From a checkpoint of a small transformer trained on Wikipedia: rotary positions, 7673 steps.
Each number is 500 + 40 x the weight over the matrix's rms, rounded and kept within 0 to 999. Layers, rows and columns count from 0. Numbers have three digits each.

# layer 10 MLP down, 128x448, rms 0.108, rows 49-127, columns 0-55
479525456544483595470454510557602469461446482511436498517472511536516466476518491530507573464419578502455525520491500458485484496523470526485531527437540522510493565453
503538492558438550473515513524497491471560478604513550486458457533527561485502470491460477471508538512458512517504514470513503481516478493461472485476561469570515552451
491488560487496505487475524533522500551461499483507511507479548495489468491497510474481468587564461509568557541539482548533490513461518557511532497537570527438526484416
522532463543560478558464460485486558451512611444501473511497520499516478527488461445504439438543506458482525477485481441441478434509466501476535451430502490462522459473
516509488544502539502416414459520439506485421512569502503502521506487540504523590471462511458595529454479524518510543505502516487550469538527494439493473435476432513503
566424421461540438487538448497506492494408522449540424482510554566478446493467518499454477516500509516431504517413512404518466505451443557540528467486564534472487467477
422506507561573458496478504514495465435544504475558536471462437496478493483501486527548515536490456525497462528562484526431513470450500536450503533526515489542514411486
444522543479483529540533525518450494539525541511492504515409467519485562540451544515473459441517451490460516483481507522462516498514523505457453526484450435551525439454
496479419480515454473489527499469518494557475439530547491490576498536520555518563533502485451480473496437483539501423536494540525492529531562469536438500504475500432506
537412539462574486475497500453496536497532413517487476512549448462439478455469516482487491549464499405594530547513512513436494470574498461479463476434471464536529582461
520596591490481501533449467483464562525497520486488531429550535471521503511448526419568469463478585486444518473499492462505426511480474484494499475463399512539557547507
501559412429527533448533443505500459489436554503489501489481533482499454469574531483500489533488437551543580501482464498486522505512445478566527553528496489468488526530
444676576465515503521545441528567582466591508500452622530627449481450481490490481507538595467568525563575520534492559515489475394600576518424443418472492524517442674542
509500499488521562519552476519481531578505516543473494481509513485437441574494463537495474466483500520501449510493506480477540423445496484518510447570480480513515544515
536438427492520504574459569498507491503496516488563568529495529506459526528526500454508512508501449517486489532510550490524549525550495507564529524441550419541435607492
515504557521521421516517493553477531506557529498528471522570514517457557514481469497474493504515510433448425576455498488493513493550502534455499474578529431478489475514
506558529454533516551523480433418522518526529489453577554519432509508449472494572511496488509435494480476516476567599525515497522555491462404482516519463612495543456534
522540459514524618528453567481519494511576489508517477498473485520505509549504507515481543491452472452512615575524523548488496524485514496528486562514530497493547488525
488462366472570515495508495510565564516485500542474483504424510482554513533487537504480422497438511487530491481490448473517547491593597494473463468550536467434458469499
470488427518437536461527520467543475467498486512425444481454477509546468566535454528484482527495507512526514430484465505496459468453493517475562501527569519514538422552
460467488469480480554480456512513513529459525473541504516417460537503529543478532450490513493514517551477415548496503486533547474485399487497572579500490529552523512412
560523499494526544470483560468462511529529547477540433529521462532465466488554536477520507514545479515572458507493480460538524555509588534485476479521479517473485499480
544524518521506475503536559511503480476561541455448543453466489479414400537561488523451429541534482497500522506492464504489492484575454477505554556489485514505452498571
572508508448553541452493545433447452484535472530535515511483488480555502547504538459510511514514498524536474460527457524488476468507496510404484480435445468526542544483
496518529518547441463551593495498552558485467482553489485529435522503480567499453572506545538576512445478566526520543518488397540555521556489415546459542512489440496506
409438453496596467532479492524534522536499479493495472497545572529467523536511549510486480579488459472500463524494505477519532509560547483475496486504539500480421493501
468458456543552499541528476522526491473533568485566456494549459476518536438496501500543548487485506520533489508507426517551495462505492515475582416506556501481526571443
520503504542560550514444485488484462523502501493476491500450487486559546498531489514543432559566517442552537573518520517563450446523510473523527511547507535420487477533
424566574485549525470479562504512507594446486481469508497424495522511518460499518495538470517543476531546403532496545482457568485517508525522461492508475407509502566459
541469499511544477543500495512487537503494466471519562556506595481558517480531484416509501493464476528490423481511550586453533544514532532567446471489527512528530451543
514501496505516494525440467493516474577539549501528501472408527503488498524467495467453482456490523563530510441473495509504505546432541511499536449504473496506547594519
542407502419438434451457454500473523529516498504481471493508557517547463484502512491471509466514509451464487401475475537476464478491529484487527474553452519570481477487
545510549522492447547495450553487500383488428540500523503511512534515507413489455498483563538516511486539497490489521520500458565514590475480534511505531456507492509574
466504558476452498485525470455492489558473426519464532512525480523563494510493442533513540463532509527491565506516530516479441505485499512552549507531576509447498408510
549532509504474453510541533542463477542544438508428560537531547460489498496519457495507540509568489487514524483502514474499414459507529608463507560458515490511533596553
587443426408494526468564539456510524512412467497537488487568498479546534436532438536554543536541433456515514499506485499517581484553519500503433480547546537498552475542
511468515553520549496449483498442555455464529514494536492469463525448478524497538562548509522494555508534479508491525498524402551436480426523506462563490504494510508472
425461463432517501482484487543464448531469553546499528567499407554500480460530500436432488542428503434417591525493483489568436517489530438476470575519544554522505557499
546464537464419484447454570470442463491527501488526504521418550481607466476532479529438564544480459454512512560516465502464502518502557509458535411479538509501517446491
488586541491421547476520531458539458460505564519513561520458463495442466451478524524543511534508503467564418452508539516501467549536471504492416500467515505570444459464
534519448468584537465533476471524504474459519503552432526488579495465462494497468480492479482472403490528519479541563489491467418483459516527568460549526504503551405562
561455509529473492516460475440501509496429478497454419460577429544482445486455499454486573501521458470486449441438531463518552466468507550490501465479521446554533467511
479522564454435548476556552552541547430555454498401438489465456522460416488551513515565450465475537563490462527480464484548487477613518487527452488571560444541551496500
469475398518483457490488436426500418555463429465443482513419525564474533517485542469505581489325494414506576392568555453509525596441447549580528475505462558467443578422
450475471526555568480531458556508515489464568523481555485451463485430554551500548513485537505488479496475451590475516445503429469525486511479389482480548531550467480602
503569486501522479453511567497549483478511432538565554506513514493437436504493470519559496517537547541535526454514520501519459543442465508531440431494487468506481469492
479500536540454516534436565542498519536491516475489540487524507488543495411478459528499521510497483544501512514530428469487500503458448525463460585527453399582518529527
527494529490499463472444491473510474502515517459527516535525538468517562551458506501467493507459529458520428506518520496495513450510539515511494450470515435533476537516
631473450488434571461487535473465486564477540548440506473479510486475566439489460464500501464508492511523522525505555504429552571571546559600470431557448547472513557487
535475504415506464555444504430451505485495421561431507501472455475514510505567470539539448563457527476551489494545547471527494533538578470462515560607551535442518524541
516540527544503447504532535434520523572473465514490487502492520549398497548521448577445527447443485396463531501543468525474544532574510442471508494501508467441491533524
557474491507538529500413519459452551497463476537526544502483566475554494460509504495527483474484491531504457505504516476558556513515453447557527500492499469481494588508
434517506510535560525442468533475569532530486490555557546457522435514532484476482522448440468443546577439513549523490477546422515412542505394468411461478511570473490533
569525532511560452462487460502487456520517528543508404515528481536448552454491546504545549486445515440439506432531505423536549439454481498562448502457483557517546517506
530509437471468530505498465464505507447489489540477460495517527485518505536484527509507464520513495489489448440487514519436551578467483431451468445454519531479489513521
493537549494529474540475480468434464509508514432485521454448451539527507455532492454470517457491474565513494439492474496384440513518601435468517585488483454574530506472
536595539480552446506507508503523510496520473470454510501488463463489520516483530573473497515519487481516507502496445520420458499507561490506552534505548487526430599511
536568454497591512494541579487481507532420529490616456500526544544525536496501505526533556508490508494563486489510539479484457485529479547597489490547508480516502482493
456490488457502462567446479473468453486451517487444475457548454486493413530520539485471429427520537553487462499516498417452542486486496547570508468542416445499494574489
483497503544476421474454487494445489506496475485509553502529480505532543543512472485557518574529479540511507525474500504478544450469480462487503556486488486424505555471
452551530533484489491527524400440526524515528490475459520503498542501483561517491545528547554453494502513467516452523534540538555558435592507579526498520463537461527496
521575476521495507510552605522518491477402537524429473435472487548495455527473484432559506448515506441500503463486423509539467553506534489531454463511593465527468416500
542394496479405433566492500450463528470445480478500411525572457489476467410552441480482542512520509571495484539461462503544498515498484476462494513472516472445512514518
410533448621421450459573494558487419482483503504514511513533479527501475561427492514502472479471472486446528467449459529531459448543444507488539455399489480563466454491
512534551526563489489455550487538525537530550495539480537481558440535538544468486490475533540586498498498468506509463512598515510518477506559493491503459486498541567514
537441550547475507533523552473516479456555486497498389533416448511502511566510455556460443533478573458506582482511472461437560521444491507450605485538450565521558488558
613487416529522503515444454561550487479457521465453518507486506473547475550479494587452557522508497452483466590499463543514535488497543516536578557475532672464540507509
492529425475505472459477452518518508505502487464494443526540487512415516507543503472544557556453476510563482535513517514539542542463473536438506483449434506559498501458
507491525444466505529545454487540464523483456526479489509519462493578532531474438449494512484554492502519502471481462500569520478494488475467465417560526449453504536453
507579514563566534520511493513500496524453455570547477496549513602489525506524410569515502476539497599577566559530577469490463419432506466439511586457526571491484536533
474502532496415475455544493489514533482564458498502450562536472474462569455477510477535532450455541488441445499489513541465465481532510479469567488449542422443477519501
484486485558517493483489525545544486504493532556544494453460459458489567518478506487485471494530529504555512493504454511535520471525485455514513521525464505511443541508
487441470457487460501552480600511515451506495461527566475559536530470541461563539490519532503466441589528542522531506540466438530495539459499530414500480480486571502553
513458457474471503469505463501556503491511456504453520507510587484481491503459553491536448528495516498488487517494508468539459519509572491521450540503499497498544568461
457469536473565526507529418520546443490498526475558500479529513522535510444502472533482433407532507525469466535496484518518554534555541490459465588480477510477488484515
418489532452558453560492523500494514481507480496442401501501453422449532480577530503550565484497484489514491498507486462590468446575474529529516489476493514575474503509
495533535510580408561481441484524504464578501500526510460525479508466482433504538443514474421431520503497567442498450537440509541440485443474557494487389570476509528517
477462524531533534469525492480456522479602468542456561503563467512458425509490539525468484524479481587488507539491515523546474528488476530455448515520449559532513442493
490483450535535500458518492512516401425529562546492464471480476546497497477520468601521495559542518534462475501488533527554518520482534490449494536548542419484537484406